Each number is 200 + 20 x the weight over the matrix's rms, rounded and kept within 0 to 999. Layers, rows and columns count from 0.

# v: layer 2 attention value, 640x640, rms 0.041, rows 224-233, columns 480-639
# o: layer 2 attention output (transposed), 640x640, rms 0.0405, rows 224-233, columns 480-639
v224,209,192,169,204,205,188,160,195,181,219,230,175,194,195,219,188,214,197,195,183,186,184,219,199,212,141,209,206,171,168,216,209,164,198,191,203,202,217,229,167,198,200,196,198,234,187,176,194,204,185,230,142,199,183,224,249,203,223,235,190,215,189,205,189,153,207,199,199,203,158,212,226,203,172,179,221,167,149,161,212,193,210,170,216,170,191,209,173,214,196,167,203,222,165,195,154,208,162,214,184,202,201,220,224,226,236,156,201,217,176,212,197,240,194,258,191,191,184,169,196,206,204,219,158,199,182,211,183,221,184,236,175,195,199,225,223,203,188,215,195,195,197,195,248,191,193,231,219,195,143,180,195,187,192,186,176,193,149,227,204
o224,208,177,232,213,229,201,249,195,229,202,163,204,208,205,186,196,199,211,234,190,223,205,190,211,211,263,201,144,200,228,215,201,236,184,177,217,189,144,150,189,228,209,193,208,190,215,217,219,199,200,196,236,200,237,145,158,199,182,180,202,172,210,162,219,257,211,209,208,206,199,198,166,202,222,177,217,194,204,250,170,192,166,222,155,226,211,196,199,201,205,250,228,170,205,211,247,172,184,199,202,208,175,213,161,240,180,205,183,211,199,187,218,182,204,159,199,214,208,186,192,209,158,201,234,192,253,208,239,153,219,196,227,215,182,214,199,188,190,198,206,226,244,202,173,216,232,174,167,212,188,236,198,237,169,227,208,193,222,154,185
v225,200,181,190,214,219,213,210,221,230,192,226,236,212,240,216,192,222,212,209,216,220,219,214,217,205,220,207,196,221,208,174,199,228,218,222,238,212,169,202,246,184,176,200,176,155,167,190,206,247,213,199,192,198,197,184,211,176,204,182,218,215,255,236,226,239,218,216,218,220,216,193,223,209,214,198,187,214,167,241,180,206,201,197,163,207,171,171,185,174,200,202,240,216,218,203,210,219,213,227,164,165,194,218,184,203,190,189,206,205,215,198,151,196,260,187,205,197,239,190,182,217,219,227,155,190,174,213,201,215,242,183,220,241,140,205,215,195,225,208,205,213,201,185,183,192,228,157,227,138,181,197,184,212,244,164,174,196,233,212,199
o225,199,225,171,212,196,158,170,164,198,191,206,176,217,209,213,223,210,202,189,181,207,174,173,189,161,213,199,194,184,248,199,192,170,199,155,188,194,193,178,177,215,237,206,204,248,224,208,218,163,175,149,225,194,178,242,171,194,177,196,188,149,191,180,205,148,174,202,207,199,207,250,191,196,188,192,199,234,208,180,247,205,215,174,214,161,208,193,196,206,222,197,202,219,218,182,210,227,210,147,252,221,220,187,217,185,194,228,179,191,193,181,223,205,140,209,268,169,202,238,242,167,239,176,225,260,240,186,186,189,165,195,171,174,260,168,203,208,169,198,183,190,212,209,214,181,204,247,211,266,217,208,202,170,168,214,226,210,193,187,186
v226,178,206,187,177,209,212,204,170,181,196,190,212,178,225,197,202,181,210,180,214,226,225,183,232,138,210,168,194,226,189,184,215,221,197,184,190,179,204,217,204,217,197,235,223,203,193,216,198,191,203,181,203,197,180,214,214,208,188,177,205,157,193,225,223,169,203,151,192,155,234,192,221,209,204,204,182,216,180,214,202,195,185,183,181,207,206,190,220,193,218,225,211,243,188,221,200,207,216,191,203,186,183,236,201,194,203,189,209,153,174,242,225,191,187,191,187,172,197,173,150,216,183,181,231,190,237,231,194,166,205,202,189,195,234,227,211,185,174,200,172,180,191,199,189,216,252,203,193,223,211,193,206,153,181,190,220,212,218,208,202
o226,182,187,218,213,156,169,170,256,181,196,237,202,243,179,192,193,225,193,216,180,206,190,190,176,211,174,215,189,213,226,220,205,170,190,207,193,241,205,181,197,198,209,171,183,204,209,184,181,214,217,199,174,174,181,178,181,204,211,191,197,203,181,209,192,191,234,234,193,210,183,219,175,210,194,196,191,183,208,168,199,197,215,221,221,216,185,230,201,270,239,193,200,149,207,175,186,197,171,210,193,191,200,177,197,224,199,186,204,249,204,203,199,199,207,215,196,211,202,210,243,180,221,187,187,190,196,166,194,192,195,215,203,211,198,198,244,203,200,204,184,235,194,194,211,161,155,189,221,194,194,212,211,190,219,205,152,202,196,216,204
v227,194,206,200,188,217,205,203,175,206,190,186,249,197,193,197,201,202,205,193,233,192,202,168,236,216,250,220,195,228,224,168,185,220,205,207,190,228,211,154,210,184,201,202,217,174,207,197,169,190,211,203,227,199,184,210,167,200,198,190,175,207,239,241,200,195,202,200,210,201,226,226,194,203,217,194,214,199,217,226,157,190,185,236,193,179,194,194,197,175,194,182,194,213,205,214,193,178,243,193,213,200,197,205,188,210,185,223,206,177,226,183,223,224,233,189,190,186,223,218,208,179,196,210,205,189,199,164,198,203,187,197,210,214,175,224,234,184,203,184,208,214,186,175,196,184,188,167,181,173,213,240,220,220,229,206,222,190,194,160,188
o227,188,239,169,218,197,192,214,171,194,192,204,207,193,215,215,172,217,213,213,189,214,199,233,197,189,181,226,218,218,160,209,168,170,180,197,198,232,221,235,205,212,219,161,179,213,228,169,228,191,171,207,191,216,208,212,220,194,190,233,232,197,173,176,182,175,177,189,227,214,200,191,198,160,162,204,198,191,196,191,217,198,229,151,202,237,187,205,198,219,196,196,186,205,201,187,229,246,216,202,193,189,218,208,219,162,215,171,183,200,202,212,221,207,191,184,205,230,180,197,201,193,198,164,191,211,191,211,217,193,187,224,201,201,162,206,150,208,190,252,227,202,182,223,184,200,208,183,191,241,188,189,183,219,170,204,177,224,206,207,197
v228,185,178,191,205,177,184,198,204,206,212,232,203,224,198,198,188,201,203,188,190,173,205,217,227,205,216,195,206,216,148,181,189,188,208,218,225,211,167,216,212,206,210,185,171,150,151,221,183,183,208,225,203,224,211,226,187,174,199,196,215,225,193,167,173,194,187,188,221,239,179,197,197,184,202,223,221,189,181,194,201,206,195,210,202,182,180,207,210,194,207,203,187,201,204,181,183,202,176,214,186,223,181,210,197,180,176,195,183,219,212,202,207,183,209,195,208,200,192,238,217,208,210,217,181,187,205,192,211,210,224,181,220,200,183,179,176,211,190,216,190,179,200,171,205,176,219,199,204,155,179,202,207,202,213,197,207,248,221,220,200
o228,189,233,230,219,228,203,199,238,247,174,194,203,198,189,213,232,187,196,257,243,201,170,209,189,229,202,195,185,203,208,191,206,192,227,223,178,161,192,185,197,182,206,197,185,217,241,176,173,193,173,206,201,233,213,193,220,211,177,202,203,223,206,233,218,217,203,196,197,184,185,191,207,192,181,200,189,206,222,197,177,216,177,171,231,197,276,204,190,172,211,215,188,200,224,195,225,221,209,179,190,193,221,168,186,219,193,210,225,166,173,184,225,218,178,166,215,182,205,118,198,221,211,219,209,218,196,240,169,232,205,204,210,217,189,184,224,175,210,139,172,226,218,228,188,215,212,232,240,252,236,235,181,186,175,200,217,201,186,212,183
v229,178,233,186,213,194,237,220,195,193,208,211,249,194,196,171,204,193,194,204,167,231,222,237,183,201,194,179,211,187,191,189,197,237,216,202,169,215,192,216,193,158,184,222,185,215,179,180,197,188,237,240,185,219,229,206,230,181,223,206,212,199,238,234,216,231,206,189,250,193,220,211,175,199,197,211,224,178,149,175,205,198,164,186,195,226,191,234,210,202,221,205,210,214,236,201,199,221,171,220,178,209,181,221,211,209,183,221,172,196,208,194,212,199,199,259,203,202,191,196,176,173,183,222,176,181,239,228,203,215,234,205,203,173,213,199,228,216,168,223,198,202,236,195,166,207,233,227,201,226,199,199,196,202,195,162,204,169,188,248,213
o229,221,183,191,200,217,197,170,196,230,156,202,149,228,176,213,191,190,219,202,254,197,187,158,198,230,210,240,187,212,209,231,213,189,225,169,200,187,205,195,198,230,185,179,257,169,199,205,167,198,192,143,203,207,209,153,188,209,176,185,192,230,157,195,183,204,221,205,183,186,162,194,186,199,203,208,194,196,238,209,177,216,195,191,193,172,191,177,186,204,182,192,201,183,188,165,203,190,220,186,221,205,183,197,199,179,190,194,202,205,187,213,231,193,192,156,205,187,223,186,205,235,184,190,235,199,171,215,204,181,201,195,196,237,198,204,163,176,205,228,187,245,211,228,213,184,172,162,188,149,211,191,176,180,178,171,204,208,221,196,187
v230,190,201,175,179,234,219,166,209,209,249,194,214,242,161,223,200,192,225,198,184,166,199,229,170,239,157,199,199,192,177,209,239,169,213,228,151,185,195,207,151,206,212,227,176,218,164,223,200,203,207,232,215,182,190,209,224,232,178,207,177,153,178,182,187,177,191,216,233,201,205,181,199,231,187,198,217,158,194,202,184,168,201,205,188,161,173,206,205,202,208,202,201,169,151,212,182,185,237,199,194,223,187,210,246,197,143,196,172,193,217,207,178,203,177,254,209,194,188,145,201,231,167,194,203,210,186,189,189,194,208,171,210,200,185,163,159,161,202,199,207,231,216,201,227,188,235,194,174,218,151,208,213,152,173,200,181,163,170,177,176
o230,198,206,238,190,203,192,247,207,175,180,201,198,198,202,223,182,206,171,198,207,204,218,183,217,198,206,214,207,192,196,220,161,208,213,188,196,214,218,198,227,192,177,187,202,182,224,138,217,184,174,192,176,208,228,151,204,176,217,188,180,227,196,194,215,207,220,192,177,197,204,176,188,204,186,190,213,182,205,195,182,207,201,238,204,234,234,193,189,194,173,206,214,204,209,202,229,231,180,194,183,193,202,206,167,198,214,210,229,188,176,204,188,194,226,172,214,209,157,213,191,204,174,238,198,172,201,204,215,185,182,228,172,191,177,203,224,202,214,201,213,197,201,214,180,237,191,169,218,196,194,190,204,213,220,208,201,198,207,216,210
v231,190,204,187,193,214,223,205,194,187,203,237,201,172,189,217,189,197,188,181,203,207,225,190,164,222,212,206,196,209,181,189,180,202,205,186,199,200,190,187,183,160,200,220,219,179,179,208,191,208,212,203,186,199,212,199,214,228,206,199,186,214,203,214,186,154,209,204,234,171,234,231,204,205,199,177,186,200,192,174,217,202,192,202,173,174,215,206,170,199,207,201,205,189,178,205,208,168,209,199,185,163,220,244,213,215,205,247,203,204,228,216,187,269,206,221,183,195,198,173,186,160,185,218,144,212,212,190,164,189,234,211,203,170,177,206,221,198,190,239,250,199,186,184,202,186,213,203,197,196,179,212,213,198,219,186,194,183,165,186,203
o231,216,187,203,231,193,230,185,179,183,216,160,205,236,217,211,186,176,204,191,238,204,199,181,198,218,204,218,169,197,207,196,212,224,194,200,190,192,221,193,217,201,192,145,176,178,235,208,234,182,221,210,200,215,190,197,187,230,188,212,207,188,169,187,195,209,222,180,185,199,195,164,174,215,208,208,223,181,190,232,169,198,236,207,187,201,197,170,202,245,218,201,198,206,200,223,236,206,205,191,208,201,201,165,159,193,222,157,194,200,182,195,196,158,207,186,196,186,199,218,248,221,200,189,205,145,176,212,223,176,167,213,169,219,196,204,148,222,196,219,185,191,212,238,194,185,188,169,194,193,167,225,194,198,149,216,207,197,192,181,172
v232,226,189,194,202,208,222,169,195,224,246,202,189,241,147,190,213,201,245,204,192,162,251,224,202,237,193,228,195,192,190,201,222,159,224,201,203,187,190,249,222,196,181,261,173,155,170,200,209,206,210,204,186,206,201,193,237,209,194,236,193,230,204,232,212,190,160,233,218,209,193,182,190,224,193,226,179,171,172,191,213,214,191,168,190,172,192,204,187,220,230,222,232,179,194,220,183,192,176,220,192,217,203,209,226,241,148,173,202,224,218,195,183,231,220,223,202,202,195,141,191,214,203,170,162,189,193,174,162,206,233,157,184,213,200,191,194,182,182,211,158,205,191,179,199,176,219,215,192,188,206,187,223,193,164,166,187,197,211,209,228
o232,198,167,192,218,204,164,195,184,192,189,217,198,228,211,202,172,204,159,197,196,186,193,163,206,201,194,188,218,191,187,202,161,247,226,191,202,188,198,145,183,194,217,146,236,208,226,178,216,191,209,194,191,193,239,192,170,190,192,182,189,168,183,211,178,214,252,179,185,190,215,206,178,193,223,200,225,205,225,194,179,184,199,254,215,193,213,195,196,193,177,199,172,218,206,209,207,215,215,183,212,180,211,188,149,189,236,225,216,166,173,189,200,190,215,207,194,196,195,211,238,217,184,242,218,180,213,220,236,211,190,209,209,213,180,204,208,199,188,176,237,205,261,218,204,213,205,199,200,184,173,188,188,203,208,246,187,193,231,190,175
v233,242,195,202,237,248,217,197,185,205,177,203,241,238,203,202,200,181,188,199,215,252,182,240,224,206,250,183,208,251,212,205,218,233,224,250,193,232,201,179,206,230,215,191,188,201,220,211,167,202,217,183,197,233,182,214,232,172,211,202,196,177,236,217,210,161,216,153,213,199,168,233,229,201,230,172,131,188,187,211,180,246,206,201,193,245,206,177,225,209,237,182,195,205,227,157,194,208,202,214,208,183,213,216,172,225,223,145,213,198,194,235,212,192,175,214,192,197,175,194,162,184,230,187,201,221,212,217,247,205,152,157,185,173,252,250,183,193,206,188,218,203,225,163,179,224,217,187,183,190,233,176,189,208,194,206,226,214,264,178,203
o233,164,234,189,193,161,199,175,208,192,218,213,163,164,205,199,202,211,195,180,247,170,229,183,186,184,177,179,210,185,211,214,151,168,200,163,181,212,180,193,220,190,186,213,201,211,225,165,224,194,212,172,196,210,239,185,207,216,198,185,189,204,198,184,205,224,187,228,198,190,237,201,187,219,180,224,203,217,204,157,225,212,200,211,189,184,174,236,179,215,208,211,202,212,201,223,195,210,200,212,171,192,192,172,215,174,179,196,173,196,191,170,204,200,217,177,164,167,236,192,245,193,199,225,213,234,210,179,171,235,216,219,230,211,179,149,189,217,164,217,180,199,179,256,186,158,183,186,189,199,175,194,202,194,243,175,210,196,140,208,200